config = dict(
    norm='rmsnorm',
    init_std_qkv=0.0175,
    schedule='wsd',
    dataset='wikipedia_en',
)
Each number is 128 + 24 x the weight over its row's rms, rounded and kept within 0 to 255. Layers, rows and columns count from 0. Numbers have three digits each. The size before them is the row's rms in percent of the matrix's.

# layer 5 MLP up, 192x64, rms 0.189, rows 36-107, columns 0-63
092:120123151129107155124085124140159079121136131122132064108126148164144120121107068111121130111162141138144146115154138124171140148105152116102135152127147148128129185126092091150114158134109087
104:114116132112093127168110091151126134122121095141176107138162155141100121096121111095115116112103123141155101079112126125127140135093147096148070117079129147156100110139093094133129164101112131
101:127194137115113170125139120129118111181081115122129091124134123158129151152117101105142104120125135165150146137147120107131123126104157162164166058115121129102131142108140130118156139142097088
089:117130126113127081120134164158124090066139183135109131105130133108086103106132099160119146154129115136095099132124106107161137153125145169151143138152151098086152129158144136152113144165134151
066:152155108129077123131108120113126140098102106156113131114151123138088128183120136111141130160156126133106092160133166078142145149109118116131141097089125157149152129133136131087125139105201122
114:091181107132115132120101155204108110154157148138097103115140109111153125147136127113118137125144138121132159125137163117139140098093125153143108116169091106112130162065143147145157122143106130
102:145088127096109095147149120124089098126122093095171127129122117120136118106123146181136179174157142146154126161121119170155135092141112107140132130151167112113109167104127119091135124129098155
096:160115164116134158137135141167090159097110096127182148110144160139141100159128069143149096114118100127126161124138128078122158137133126165123190164135121120114153152134137129111127138117128126
103:149115161102122140161115113135163139176131158097157134147102069128149104128121137114132139133132121150157123117136169116116078128155126135107131143122119135159127097138140130161169118174074179
105:111103130119097153136115088092127093131112169140078148122121136158122114110131155125120163168170137148125144122123114117112175138126089174124108138118126132098159079160161121141116090138087128
089:130100174147140096105093128126120161113127162125148133154138110124105140147098107126158099148110131096158169135103142124167176115162116144122132167130129144106120065152120126117117153082169134
099:131102109147139100120137176103084166164096112124128154124136119159092171141132149110114145109120130156146103140154144160052110103111134140106133121141102110130169112098146137142169125106136141
099:143161158107121088107130126082099155120116097109152084106133135159115150134111101079112134088119161133097135100117147124120152129089152096103120130128082151140150122114120111103143107126172085
096:105124147124117134101141119140083140149107139087158148122127152113117126135150109158113130165065141131186177141140137146150127109123146167084117116112176132146142119106098136135107178134115155
102:134148088163113116112149164166079130127137081132119130117128129074117101146126151132123116133115116132115117100180113166095118073127102092118130095118136095153125157172139153115120154134138149
102:123141108123148151133145116145109145133178109066139119113100162140113107098180116104094115096132163100151125125150091114080117159124126120129131133136154126189112121137111151099124131080114139
094:117135182137148134104103093114154090121164108157150150146104126129166129151114125139122090110141135131132116132142146135112124157144102143109180171163134128128132145115148149140206108123166093
093:137129135103141128129139129129146134134110087116118113143113158105128104078122155108084146089116118116128107088128181144121145142119097150128130106125133071139153069093151141076155108154155133
102:162148126112108169122123112140125141133111113098109126149129167118129149113135060107086165109119132171137155145149107132159163148121142099109087110144175162128120126148096118161155132133082136
103:124139128115125149129133184162151148103108119089121092142160128119129087141165118114180126128106131166121119118098124113097153137127081134137161100136177121159170128151099130084145108105128109
104:086127117142115161136120091109109102142116159111093135151153153136120098125111145092091114080153160140160110153157172139123154158112105152165108146120140088142122101157140099095126093106118123
096:102132109125150141153128163127145144149105107102132116121159177184143145148136101159110121127126127149092079107132117068100137170141111189133138095142139108109136145141119135132111091141103106
091:164112113139134130155142148117126141091080131165126113172136127098102135131140136156097134062132126131129134109107141114125118108187157146208120136124102142118109096125164153139113132116113142
092:105178071157114150163082133152126114138087147125121101114162135114134112121122131088099107127103118133125103142147159133157127107114122148164172133147147073166126106100152155135144148124152138
092:141132124133091114137124117096117165133135155137154130077118096156109124132107123141172159131138131087151133159107130129117132077098152142157082070138161136137076147120146156126131131103157154
102:139154096176144137102110161095125159141142128125097136130138141110119137157162140058148110105165138137134157126119151141145149151159119085140153152110149135115166108103155149074142111126095137
102:125101050145104137111170121174106081124129107122126124143133180133175138085126104113138075121155132129123135154132160132144108112125124149141109171109111105098114129139134118135145107100146127
099:112134160087126127153087133134111143135134079120180118108138137112135133124185108130095118150151211138137172131092118105126148106120129129135113133154145128129147118094120102154108136168145120
112:111088101114158116171125109129137098120101142099113130144141093092126123093182147123143128120133139135100152123117144114106108135138123149145169123119186117159130186117182155100112164115115139
097:108127141133146143121135130175136149134119117108153108163126140124165113120133136151088085071151160122168103105157090114119175119154167151125128153132145130136138173152127081092116156104137140
107:121140141113137111163120110094132166142148178126133104149118166102167108088137090106083148090132141138112152129165134133085137129132145138118150135153140091103143141126123156139162100188148147
082:096128153127122148142094083121092129166128094164115161125121108105103155132126111121129145140143142052150119113131151093130134132134159167096155076132144174116133105162118131136136103157137136
085:107118125115124114091115138140166138106140106140152157162138069132149206135144139144099117127105176160113126137135177139144154146117122151128094150141085132107108114104099113115136118123154099
104:134115126083138132178125126109097139107162160116122115132141135113150089086165112140103161099133153147126101141132082152141118098112112141106116152164141155151126142143135172117116098146064100
092:136128159134136091113104167171132092160110154138114164102131110133157099154158160132158140106109106098086145082115145136163138097108126158136127153172110139154087127158107136127121133129159108
111:139135124099141113120170126148121136134164136155120126091152141103100152099164088123104130081142158132083140105142111169185144095132107087118144098124125146093133151142153152134096121157099136
095:144109166143123117072123079128122144162173116132131148145105149123144152105103109123091133108166110110110107154146131117164161137136163114112141097156079099103122147151165157133091103116130128
100:149107103135144193114145129153115131095094095106075140138152138126121152149101153110138112121112093116133139121088111152122154135105115134117081105080131170131098139088125102138160107114158133
100:103124115103105144138129142105113137104137096127149116107125123162129120167102114133101143132136156141061163127106146126093152126072113120093143157151149085114155110179089139119107106169130123
096:145153119134138158107119091140129103101148111108120123120136136142146117181175184150111087130105101114098081071143126132111122128144105149149118133097112112113163151131137077103130090144126109
094:118112116139136156109162106166116156149127080122098117141152180090137108154138134067170119112147128112140122088137114132093114101151124100151145120136100166146132170129145119137160128091097122
089:139147129134118143117154114148090172141121125133122150172157139077141113124118099129162132167113092113100167115131126121137084130160172108132163098153119099123123172106148147137142109163158167
093:149108127158137147170138107139175143109186108120126110091116144118078146123106104102097144090123156096129171138147110166130127151098139092094113148145107119161146095126151110144151121133126154
083:083092119091128144169110128099142112137138131120138133076113108127128144143118105185133172087123131091129137139170179118129117130152143125146151135108085127118097167173159109116142124124110128
068:180158147120136108110155126106127116080172131089092155130126132124105146122148118120188125107168146144173127126101111150113127118141126123106163146130134127145172139175137146079105108118147115
089:121122123116125162078164138106198117174095115135150120142121129108092151116107091106116142141148158136129137145069138061155133123112122123101142125154115128128126095104135140096101126147121122
100:092120145150136128100120113149107128079107115132152157079116155115114088119098137118092100145135081142087124121115140165125137125082154168136121142097127149099139158123137128181147149162144112
096:131136126092144112116122139134110149151115110119132115150104131127101089130157135155064166122130127132150169083089151105122134138159134128150118161127098179192103155119131135135102140162135162
120:125139164108133161116145115118152114149140146168166115162140087124110130111106118126148093196147159124114095095113158167136149120136114149158134102101103117189147103161120117146120102128143124
109:109121091098120110135152205107193135137141114154099139118145114127170130133128116125145149139082135119112136151118137145124103160091169089134093110117107141151108150111136157091124106130135108
109:155126126151119149107145123112093115136158105132073157093113121158149159136138137123126092142151123073133133088125128130102093136154104113140153081130148156121080094113104142168141088103128148
108:115142145126108189108132096118092091153142172127133111128141110093146126148108146099120107098114099146126138137135137137138152103092096127207114163148135110088161110137108099117111134139109108
084:141116142171174121135133124132156098180134100155127109149108064176131095104109108100130120131143094151149139169123127127120120126149146133104106135143130178117111098097122103143130120142134182
112:144122163148142145107147136127129093134069142135129185142153119122104153166113092132137129137124099090158148090084179107149140117105173159109107117102115123096095133138152122134135152149140135
101:078068134104185120120117135156114180137127165147145112129077127141146165126142100158161154109099138088106125100127114144102108129107131129077130124150140147129144129130129143131099121098112139
096:126088081158151139139136134144117152136143094139104170134124129127116114112143110135121155084098127159160131104095129145140099126101096074089114134147101153171169114125139152103115085129098107
105:118129132142114089113102174099108145157150148096111116145123152095185097120148127128110161112147114111083113127136155149100101121126132072137136157134119136150161139133146158114060111145144130
115:165091135148115110161131091146129088096127106145161110125099115097109122100152174177176090101140100104113135135144123148138106147102155139149116096109131176099125143129135108159134161121124133
098:132104069100172146121100137109146168142121138131125127134134140147135129103148151120085111101115104095148159082122105132086097139094122126111119117149124111138123152130147115139118120151043100
099:133100121166115118101154150101152162132134099133121089153107126114125159094136092098129144133090142142141115144173124106105152134122114135155132160145169105136135071110154133091136138117059136
101:168114135110102130160115158162140164098161109152130149128167128134130144152069149144121074160118128130157140129118097141066146111121111137137154127131135092099125142170125131157128145099131163
102:139123140135155151170102134116156100096127123087147123103176167135071109178087158138118146118088149126129098146116144118096138123100145167093087153108113133104130107124132112126144112149118131
103:129155107093152124118109135137135091123068172133154118151111074121165156137161086136112157137131110151107139124147143119168161152149124139129128143147139088184144159168136116145108141126136123
093:160173132116132112139135086097128106150168142142132139159127145148133128115104134118105099169116124120174101140081141104112106136145127136156092080108119116082132124115153179107141095128098164
102:120119134185135139137140153109142157125100125139136189108134163128086120149095111154118086108133100102132123111095126110137123115074127114165156104109169136113092148110144142132103136160082119
125:132097123141146113138093113135086097117134069168176143104092135136111134090135148163103080134090096123148107112149131151102103143073150105111125153104150119135117113141136122107097150129125128
104:123142143123105176129137115123172114096097138163084157086098171110124100125123134111148161102111130128113096141101101121111072126134121151126109151084147109138154085124147126135124114090096148
092:170127100124110123166126165130133133082097150137130128162201136161114134147099150153128150151154148161111117128089098134118161121130123116102163129168142122133108097098121133139097113175118140
075:090113152138146134109123146161107160123105110159081128118119113138133132138144141125146161122102122092072150134113055126150148109179142103114103177116116083136123106119131151131128129098119155
105:078157130162118143127136102145163146145149145133103129105110094128129132125148149092055113117133143131100144109144147138140094125116082126116091114138132088151072093139129107139169099133106129
090:116140098120151116119167128159142137090121109084159073130106129140124127089128136089105140100135147123149126081157125127112130079091092072121093094126124133129092095134122126127117126154099111
122:153117110126127146165094133137161130099123160145134107135091112151113150113099138097132081105115143122145113177136102139127154096142100099130126179098162144128101135192168146134107126110102113
# layer 5 MLP down (transposed), 192x64, rms 0.17, rows 36-106, columns 0-63
101:130123165120114158111105153141139109122123109088172164176136121144143141132072133085135147154101115125138134146128165148104107095168173161151148151098142135141116161156116112160136107161132120
114:090117167093148126087098130140144145171089167118123152107155116138185133152106123126156106111111136103130125137120108126115123139131151174105174118110146123125137133096181132139086130171116111
109:127111121154101118167127110137156123135192138081135151104118125133097194132134159142149142160136134139122114153082119105109119144137134121114098128179142172154101102110154128122158158137147147
093:113151160108162152131110139122098183096148120103085099116176126128142139140114135113131101140136117140141103153163128098159085114157114140141145098136122151119115056116101126141136154132173145
059:145120168144118128129120108123090107138132117097149155131143122103112193140160113121156151136081114130166097157141104138144132132126124157141110112136164099168075088116150143170133136118084144
105:127108113103151154125166120167082110147169167135149124104139125132103148156133146120122159152111128146128117113146149132136134088067116104117169160081125119103101119079125133170127149129127161
103:168156105136171115102104147166136119142112174135111137145126126157178091134136134085132094131115098109119109110149132124135134197106106140131103116113129146134148121175138162167123158114151110
099:084153096116126117153165142110095121176184113151116115119083099098092158093154120139128130147129124095130141143134107182134107149122154097128082090115150124127105123112142138133131152120100129
098:127149138129159143086097135148120130107114115160091126136108143132100148136115131091095117120105103107126135123131084124144181128079132117164094132121136121120127161120099096114113073100169073
108:103131099137088126138136123122144152127104122166189146127131103116110125143145119139149111077136102122087099181101127125117132114083158116121147166102101146155108150150116116084129078117113107
093:145127125135098100139098095145092139142131110122156091119123080097135153103079147143133177105103124173125146100125151109136134135099131143109164113158122087125115075162149122135149163118099127
102:097137140107129119128106121120142096117133116127092151095102178103142086116122160141113142111099178115161134105135056109131117144104121145128129156117121091163106085076110103146132138130122110
102:136121166153078106102119105143165121110100092114127108134074086175153102129099094119135149132147117159092127137170129119154158150120113109114121124105089154106099113149127126149100156113123115
094:175157115135057133165141143122155164153129085129119117118131132120114135166150154114141135107182143155117081155130119136083090151159141101135111121139137139135096091128132153107145112123146110
097:093091115134147105095087121093120129107146126139138099124122112114147121073155104119104129115123141169119114151105132133142138143180096113143140117199152116170100082105124151132128133146098135
106:104128161182079127080131102126141149122110101141147118172087119108142115131139117145143157110133151153155099133156116112110112120141118101144135088109124152121117144092149132077094069145128125
094:118089127126142144161137129110117139132146089161093094112162123123121119161163124102114093121091131175126144127119109101152128145093141116117099112085120138100110161139126127122111044116137097
095:126115135124122114088081111121155126107107125084113175104140132166115098136105103185160090132128111160112177155126129131125140120128153124129117120146127136114123201097128119146148173118108136
104:087100142131121094126146131105096122127133174161093150106146111147126081124138137152138109167142137103106132102076149131150088111169117134123146139126102092136157114111150113071098117093141126
111:119107104173137098151124142112111141133143108125105102068084141135111101150090130115125159098143052103100140124159143104115127145086110128108155126098137151144150116113154123138119091156120139
110:125128157157180141114085115147089143116140113094134121153119141157116129096116157150147116091108117130129107125157128136106118153132162138152121153150147087166155121094105084083108089132173131
091:128159123139112106117118087110205104122146146147150133135134175121140139139147106071103106140171111103098142125148118176083136124144154118123111125152107134130144180129103143105101120114138126
100:125091149144122123132125102145141135160120132101121105099125141089102150070144127104129075129106162104148138115194097143134121197139139115105133141162116142121149107128156119104154118134161142
097:147125136090152076152086136087119144133121095096154133121109110135116147150135103149154179142145148113111110112122138156107150117156160138131104124085117121101113181100135106110108080145139162
096:124129154118175125128122143093107131133094141138076121122106136123148126113138090139186110148107110112133166172131121097111140133133159094094113117152117119132150117141087080115107189160139132
101:115087122149111106128159118131117114086153153128158104146121126121084115120141131123114145157119133139069142128104128169117136121066156126078143138138090099133093135141097163157138077132113117
095:106146123136157119107142125114143104152126113118119087158107161116116141102080157170196126098141110121137127127099139127120163114165132114161123112154161103145123128074099125124131183114093130
100:093138151138093132157124135131142103161154117092099135156118114131168142100090128123118110124092130106143151154159179132121115134081120149108152099060099122129131139104111114132129154130176162
115:064113126098109148127104117141130104136107137147162156163090098123127137139116156147147090111083141115148133162164164172140098160112117137112127139113180135125137124155134103124117176097138135
102:131156106139125143130083083119113136140154106118118115105173153146149112111144098129162125139099097149088171147104113134145136103161097082126126107151108118145138132111112153139129206154111135
110:100136102140116104122130129116168112133097130125107069176121104142126146121107129174168157148131124141133114146122128132136106081112138132062139131132086131154112137161115119169130186095129118
093:131111110116140128131145091162144160172104108157155102077089082145135138176170138128137177124113144098118167160137130129146109128099130117140131117167122105113119143156145129127097128125126079
079:096124118093112107121140134134112121127139151139163158116148111137116135077184145099116118140148156185146106089123125095122139110104088102164145200117146142132148109160123128131133160141117114
100:144129122136154096111151104140105085093117138111138126091105156141102106199098149118122114118094134111105137112118143143139157129171120113126104085134086154150098116123133103082143128110124079
095:146096144133124108086099150104126138124170122108088145128117115110120089129121118155096113119113132090180112129129127144089142153141138187113131100075141105145116101082169103126127111120109155
112:100118194161112117117150116132179089127110138122124155120065131147133126160117171108127144151108116108167123129113153106095111158139090150164146135137138107155107133123134120111165148107156109
101:165144118155141096109114114093132148143135118123107144129123118158113129117119167150063208119115104137098123171165109136136134123119083110120156137133119117101126132143125152126142082080146115
099:131148134139093080129094113142144126126130153161172100135086113120138116109128122161153127154170130131094086113106144116126097109103146145081127128174091094083099124159137115105107138102126143
102:107182114152093114154116114153113130124102160102104141117147143184126110137106155123140155129154136127134113155137082108129135151163089152173127134078104155138131138074128148119157161125136113
091:100154140104113125151104138128164148157154094160119157164150119099117117088083111134134130096104142116150163139102169124143113129110137171097145103123182166139125124130161155123154152155155119
101:142126098150136138128092133087114154121154138108094143102158125180171157105129116139131138135126125108147143118137145143156144127122115164088136088158122123106108111087114157151172194112150101
089:107124097116108109118123095136128129158164148168134103128170115125191158135106096136151107114135138123130115108139170127110104152119118128108111124096095143167121169064115120110112154104174120
093:158151132177119114093139103123177144149099140122135158111099147117121094121114150128105105162149098106098105126141093108130111125133092154105134142048126152110121104150120128099123081136125118
093:144108106106114104156139146125131138114121107095102128110136100114132131137125141142124213140154119138134140133134126084113129137116112099190165131114137087140126146148173170132149075112099154
063:166149100142091128102106132152099153143123128147145099152148111118165160146150168130106154158126118107078136113156091091152126153145136135091138095157113129147152139116124117140173094127076134
087:101129095121150133147106132122136155117091145123099127128113113159120126173117151137085105189093114159092119174093152121119149111106130125148135139111104110170097135168097123148144106173108119
096:117124114117108086161139117119128080149087122180138148132139156145121136107108087094124161142150110116119152151163092151132135110117128113111089109126093162130113163167170109120170127135161147
101:141109138160161147140152164126117119125153150116110142126136097101150111155115123092156084119108167130129110144141125143167138134150181152106123075121169103102154132087160146142109153133086100
132:130130099145097114160096106145132122134129151140102118079108170129120140121154132154120123065105113148126130137163107092129142151137118144115126146181172132094094140130115146134142207130131125
108:140099153125122151111144126137128099153144131114162170112092121097139106164120155104130117103130128121180116121121108110155122139137162138093144141172151128098159083162088125154101145123063135
108:094128124109118150159111099145126132124102090106145143111114142076148109129154109157160140120129165148113140089113179102152160122108126141088097139144093122117125176142121166111139182159127133
109:135149119139175121140131171115147134150117112102110150142118186136121124083157132142149185147105151097144139080121153141105119166141144148112118148115134110154157141109113120154144063119151120
089:136147104101126105141147147140136141106141126096147112134101121097119126137119121088124094148127118112129151099120116108128123171022130111147124088101109120119146131129120129115117052119137146
105:146179146097123118157148104095149084134118163140141134108095101162122093135134168133112119129157072097132114114113165111139158095105147111086123148152115119104141117156135126120126144181145117
098:126137095108141153157132147141097141158129132143139108120101178145127089106133129166104165155124132124099100134139129129110148139147152078107182109115154154107136145142061100115151118137091155
103:180140131107132138140136148103153166133137163132096126125082133107128099116125065135159120135161108123137092156135117161102064113115109157090136117126135123112109116139114123141140125175142175
094:138140156121132128125168102165111080139123151180134131088141098115094112184123167098110118117122118141140127109135085114145149158147136102118101160088136124099135119129139094125123088123126077
113:124128132086151135092119120129092148120136136179137182139157146124140128107116115117113141163132159120104125107087107126105127132166127125117103182134125083126170169109091125129156087095102108
095:152163168145161101156155082132122097122139079125132101151081111123143115109125117127156078132145079104128128135117132110155136104141134118136087148135093134144150097093112099100124094132151156
099:113084148133118125099120132107121106124130125088098107096130114194153140122144114152113128110118083121113105129189129168132129136119111152126071094138159113113116110132174138153155168132144139
097:107165123130107144121082119134123143124112129144130117133181117133137154094133112161126147137120135102123108151123099104145149165124109097100099109133087158125137129092121150118200192148161104
099:127132159150124137109110116097117112125140122089096097125128139143177112082066104091161124069121134149121150130146138155146090151118130121137131134116129120154130137078084146134142121184120131
101:120102156125165149100134156164152129097085150138134127110111091102107176111115146133100170136101156141156125127148122105134116111070144079113121160142185104130116128150150133119114122115127158
088:141127148115108131144111140149170107144098131140081123170123114117117126112116118116109142104141145151093116141184127132129157094147123121078124177168113150131126148177103096172106141150171142
091:121154130123094162131139123159133114167179154123142116161119109124155172103130170131141165129122112138102095136169102144128142146133149174087140155096074113126136111153131164113125135091140108
119:140105129147108123097132140090147131118139175115118080120096141146128076172111130081174174115145123135113085161120111122166117134170119115141116112128097111133181144151136125142140105125114115
096:089130153108117143120137118123153071120136125119127142091079177185118100140148133108110098125141100123129082136130158129135091097121143090156112087137122145099152129142134126124157170093109128
101:174105100080173161108109110134121111092142180124128096152173160167123137139152178138146131159150107136118119159138120137121150137125082109127098150131105121096161125097117139123128117142138107
073:142141134149142128141179133133112150127080111129119142166095138144139149139112131125090152142122158179128115142109148135154084137164117153096113090133108147116149145188111167133143117181130159
104:107110144128125126112117079104180160099117117088133130133131176139135115076121110106158142132148106120188137140075146124078151122127139132126172139116124120088150139127127143132121109126175120
096:127102189126121141121097111150151155107157116120143170130123088114163092106068125128151083145125134159107109153154159074157120140109106111149125139150119136128118151129110093112135098111152139
# layer 5 MLP gate, 192x64, rms 0.208, rows 37-107, columns 0-63
102:160110099124115170142148160124111129127139138146107147101129130119084143115129134119091138135120108131128151084123122125169161095168125162089088148126101129105077109096101127086143096089156138
106:100116087110090096134111127105106142121115156124115116157118129104124144133139133151099154113130148135116151162115085117109094145191144118126123173152174126154092121116190117109142160107101129
088:115119134121078120161135105141148125137101113103131163161120155103158136126160113129129167149137161118149158077121143151107144132161112141121116133165124065089084139105116122184145127124106134
066:125117103142138129084159166112149175099094091131097109142096121112162106126162151128161168099136181151109150141151150113113117142125127102116132124138110089143176132110095165104112133115136123
109:133132136121129121145125134172097125099130164143134114120124144119156154166139115083121155149149128119094152152135120099147170108104112133126123091199077099105089174112119148131143137149113159
100:090144130115103131122142140106144082108165077113108142144135185102125128117114134089096150099107178145133099149093115106082138095135107089121114139143148130143121131134160147164155127117147151
107:169090135129131121111111170131082125073138113152125093094144159130147138134097139126144099159130101137142101145107165048107111120092119117108143113122114137106149132098113143115140088132136120
099:142121170097122090121102172108129124121093127117103137124111116109138104126127126113151126099134124142120138104131166069107112124090098173120112164126168149123174118135123146124120126180096183
097:129093178140118146115122093101131151085115124120140154117084128114091105135161155138132097151147126144167138135130128127106139105114083085083129139110153132165155112150168119153119099176112118
092:125134132062150120154103146111170128103175182112120117092128156134127111070135130103124157105106137098120166128127120141147129067141126119157105141135099102127087131157122121141119152116124121
102:135116106149138097148148150127093104133141140140162108172170098143153164157143106144160102135116118140101135156144150119144137105164150082138121117147116122106139120174132158105057147096115121
099:136115144131096122108151139127138175149164140118105113110100167119139128074143059131129102094131138118085120094151131148178145132134106123128145127128128169116154154127066104114140101123128137
097:145109132119126145146122094146115103112102141120145134120117145159129165128094126123125093182106109142110110140125115065140091081126109141100085168077174115138110120085132154130116131123122161
096:136128154118088117145107116098161128095075139118119148126111114192120138173129107102133110098142171158108117129100087092118097124136122136139128174117122131115150178134098101094117145138118143
106:131181101134082114138110112143118179111151122100098159122175138110135159142162103113154141105111133092093118101131089122077142168149112132153135091158126144155152110112131148120124124108115128
094:089111150168121140147120122123159087114137139086116152174133096139167131136134123139135090098148153155165108112094114066095139149115098107131145102129145124103120087154127143142168109144144134
095:105108091116090118106182131109111142115143144139134113120150143113097113095117079127124115118135145151113120157112125121121132125119139073152114124119138195096161169154083114177121121142098144
097:150139126139145093084072131147111124087112114169104123133121163070099116126110184129142145134146133126077132105132136127128156128126135174140119148167142136160168131115170140120132098118129141
100:187158076091093111141105109121141094128096143149164151178163155136143124116147101091130115161113142122116120119107117138128124139138123136129073150131113139120087106148132111123097147108086112
107:159135148140114168162169100114149132143143110122159103116150090110132147163149073121127091113119110144121120084142140096084146119160157120147132124139095174106107158169113126140119104156126147
098:146143158095163156146117122153121120141133126140129108072086116099114131120086130093124115169135114146133152142097154130192099110122127107137104110114083137077164146123105095117110134157136139
098:124119092113096116114123127112111089130099140134124166119136160151136107201098135118106162161119074116113110133098127122130142084145115156146122104105087116143145141136102107182113152136099139
103:115133089192135139123111136172140087114105149156101122101138114130126123165097145098153072110125096107124065094093104114112112129104109109153147120120116137126114123127099171133119121126111110
089:096116145126177134145138132116126111121082154134106101162144144111175124099142122138135117118103091149101105129136152095133126140126118111107122157121073135103172109151124081147104110171089087
108:140141133100168118123113142086107132139151133091107154146124141092186115127121165126163131112092120160155145141110153122142119103143115113123066150075141131148109138077147162126152104138112136
113:150138202077112144133128131145148158113130093100136116121144107127115127156113094138100138152126111097124139104141141103107115113170154149072148079165092135114134147105117156163128143111126130
100:098110144121181154104140125112113169139155114141136116118110103099125142142185091149126115141195120157143132132067135113160159092111144165153117120153139093130115124118129121116129120150133092
110:120151167102162138126174118094062149130125114131071128157135084090117103128146138137168123135154101161133141132153130148158174107128155163094122131135114145141132130141149118161120148142139148
105:146126113127134115126148102116100130162144129100136120089142147138110101131140099104165149169052122138135114142101133129130136104089087100134130047108100109111105132119125142121109109149099142
116:110149139101103083125135155124161136133138181137130120129166165139092152116103149145125136171119124153143145115088082130118139103156167125106109117171153120120128154137186122149166142140098138
083:105099112138124135157093112139145147141137148154133112077099111135148141143141125161121145135132142101127135113097158107095129095100162162081124106175136121082146123184154118100127108164157102
085:168122098103114098114119143125107134134135100163107124178149102138126139126110097138119084116156102077081136145115120144129117108128145133148139133155160098150119114114177183088107153115101150
106:133121121122147113073097142160116121159115118093128148145139153136160113144109110148132137148113087127104129102136148105147097162148108101163170156152116167161175125126144083148159157100103137
101:126153096118123127158148164092099104127089161117169135108141125141102114133120154124108110146093087140144127121100145122124109093125140096136158071110099168097110178143106133160114165120118119
117:163080137133116077107124122165137138083138110105108137101135103110122125164175155137114084126154172128145135114113120113104091116108105092148114135109138117160112102137165070124153134127141129
090:161112135149144099080145098117106136112122119134103171131097112136132168120107144133100167098143080116098109165166110089138171136148138109148125094135088127090152131138115135131109087101121131
097:120124129103123115086147119106145128130078104132122115116112071158140096160147125109081109131143168178117094136126133112098119121143125097168101127092151136146149085115132151115135132107072118
104:116122130150107144147153150169073110144179119092128124145135112082170117152165120135104086099127126140123140110132133107120169104145120124122135164156155110132154101180149141148108177123123134
089:083103136125165103108149102133114099139099106130135170105121131176098115112115177133128117122085125162108085113132131093077117135107087157124134140122136095122154132127117087109130136121150173
100:105120160092127123144122131154129133156090113135160111108111105124093103109110108129120121106124092137103120164079129084094128161106138126142109128132156110120144114081098116102099120152100201
086:160090121091165089150116149111153109146099091134094066105092121125158127114139114142139131095145136157153142116136118110134124128133098139113156143122158173153108112078099152096151128119103123
091:108108136138129120132149145165126198132167079086125132147135159142107130107148093121139130127123193108119125131171108129134181137124130122119139158190125088139125128121159127128143133149106127
079:124103105119141143139090124110128118150140117131123122081114122123104099136105104176134185108078121104149139150162151101097135109127137095129149145103084126130093147167131185111140113160103114
065:149161106144154097098104148138147096107136091108131166158103150116097118162107110117128137183130120129109106182081091117138096136129142108111127144135098119166113151102134159137163153135155129
094:167157154133100106110159116133171137107136154137142113103129114104090146101108130130117121156134147144132080096123108104154104116138137143109121043101158111107119125118143094097159154096138138
103:162108108136127087123159098132124131096129126131133114115117123155122124086108119155132151082108162139088122100162133126104121134183135131064137129124089151116147145151138104087144082101094115
094:158083138160116160128145171145124092114086163140117163078108168099126143089101131120132143133113136156122149128132122126154156076113079117124137159130110113120133114151148161122140120120172112
126:106111092126115126171108155133129124106149154174123167121107140167072109073130143139092139106109146152099167155129169143122112124136110105143086154136102099124159151107132120106137142120140101
106:096103104100102096106110119110107126100115125086124131146102103163125116132141159168112127125103168151095120072125145134110112136120137085129110167119124126163138112108090083127168084113137104
113:117156161103126130126132172124165141128128136116155108124153088123125180182104119110120147124113133156095113121124136118114148063184098132121101141126115129151148138106170127089168106149117137
108:138115142145133095159146091098143130139143114164079130093148152127092091138090146177139107124111131167087060120142161130105122110104159112115158138147133126129120124121162143103105108126108138
080:143120102135160128159138138135119118165094110126118114162113080131139121082120113103125100146134095164143137161075085102088140124120129122124131119127081151104127084122107079122142087123110156
100:104167123112087108136133136145135169108122147117107102073106142158127102092120151154144113148152099153082123157122130107118143145122104141138117111091116188101172104107099171115134113137126134
094:127179084085143167131156163078095142137129109118129085143158136143146104106126110126078109144136115124127120156118143145119101122142171103115103119111151159161118135158111100132141135134085159
097:145127124139130106122163099150165097083120123167148148098144092141128107119119180119130090150120131086108141114114137115096156078115153102130121128114095134089095166138123146109117142094113086
102:084117165149142132126129136127132135141153117076155133122160156109153121148117077110095129098122121123070079129153148123109116163103096081113117132168126148154147134103097119122102097145143131
107:140127124119121139111161146115125133100070166155196134121104163134148096105124140113154108156148171152172105116148105143093126149145136107153157097120146125117120136141099111130158183111122127
099:115144126154122110130142094106165125071141103097136166148092116116109094129123143133141141115161115150152093166136139133130096116134109096152148137152128154145133146090154118115189128144174173
098:159123129117117107156089100138106114118111144167158123172088137105110129119150154107110140110125149135171139137112109095080126155128148124107130116152110115103135186112093119104133185103090110
103:084115138164171137143123119145126085112093091064121134122104132141154120123120151111127113124152154123107143090129139108178112125121115090166119112132163130108150132121086122121072126138142086
100:106134101150137122130153152132108121127150145130129166171174110127125090166169164136130112175156130113143092092112127092110172100132146140128111134134127092099122126159171122103110166094127107
098:143110130103120108122152114116116114132123160146120103153134084135132080111123137125110170116137132159128143121110126081075158122174199131123130120101103137148117145083176125173110143122125136
094:119109159120101137119145120091115134080075150126123139128138136082111105150137143138127141151109098137179118093127123079148152089093122150131114134120117116098134132129132149202139145155130169
106:122116159110176105133105164090125148132068111123149164106117143147126104122101140111143104144126113127143093148112134118109136139072119135162130129107133155073161118080134124162096151151101130
119:132100156111149130166149140118127163112136081125113110143090094087159107131146089154124123161125156161149152112110171115127103108160152082160135141132144188141110118115169131109124138139144135
107:124085126144154118105097142116092159102127118135138102146137080089126141149115108155161133128078181124184149126180141150160161123121152115131121143141078124145133142138136108132127135166146128
103:143093165130122098121099121147117123112092095150158130132101147138138095134111077129122126084113132090153091086166120140142097068132127105118122117128126152171082131150125120133146148102102106
069:138108108157161127158113163124120133117144178152145128144087121115127116146147144116116129101135142091119134110098086142104117122189127167170165126150111105164150125174133168135151153121165134
115:171105161126193110111102125116122116061137098153135121085134150138088120121106119149120108145117135155106111128117136130090097150113157109127170112151136139146143169132161142118109090158116125
103:142100108154107118128099118075122159148128141153134125097151150173108116101102141145116067120136083172131132110109152108112165144130145137099170101134162177125128144127130134137120125147088157
115:096137127157121156134137112073109174135108119125121108160148120095133183185091101113128103126149135118139092135118115108110098122137127134138096112154112115129086118082100089135146143087115131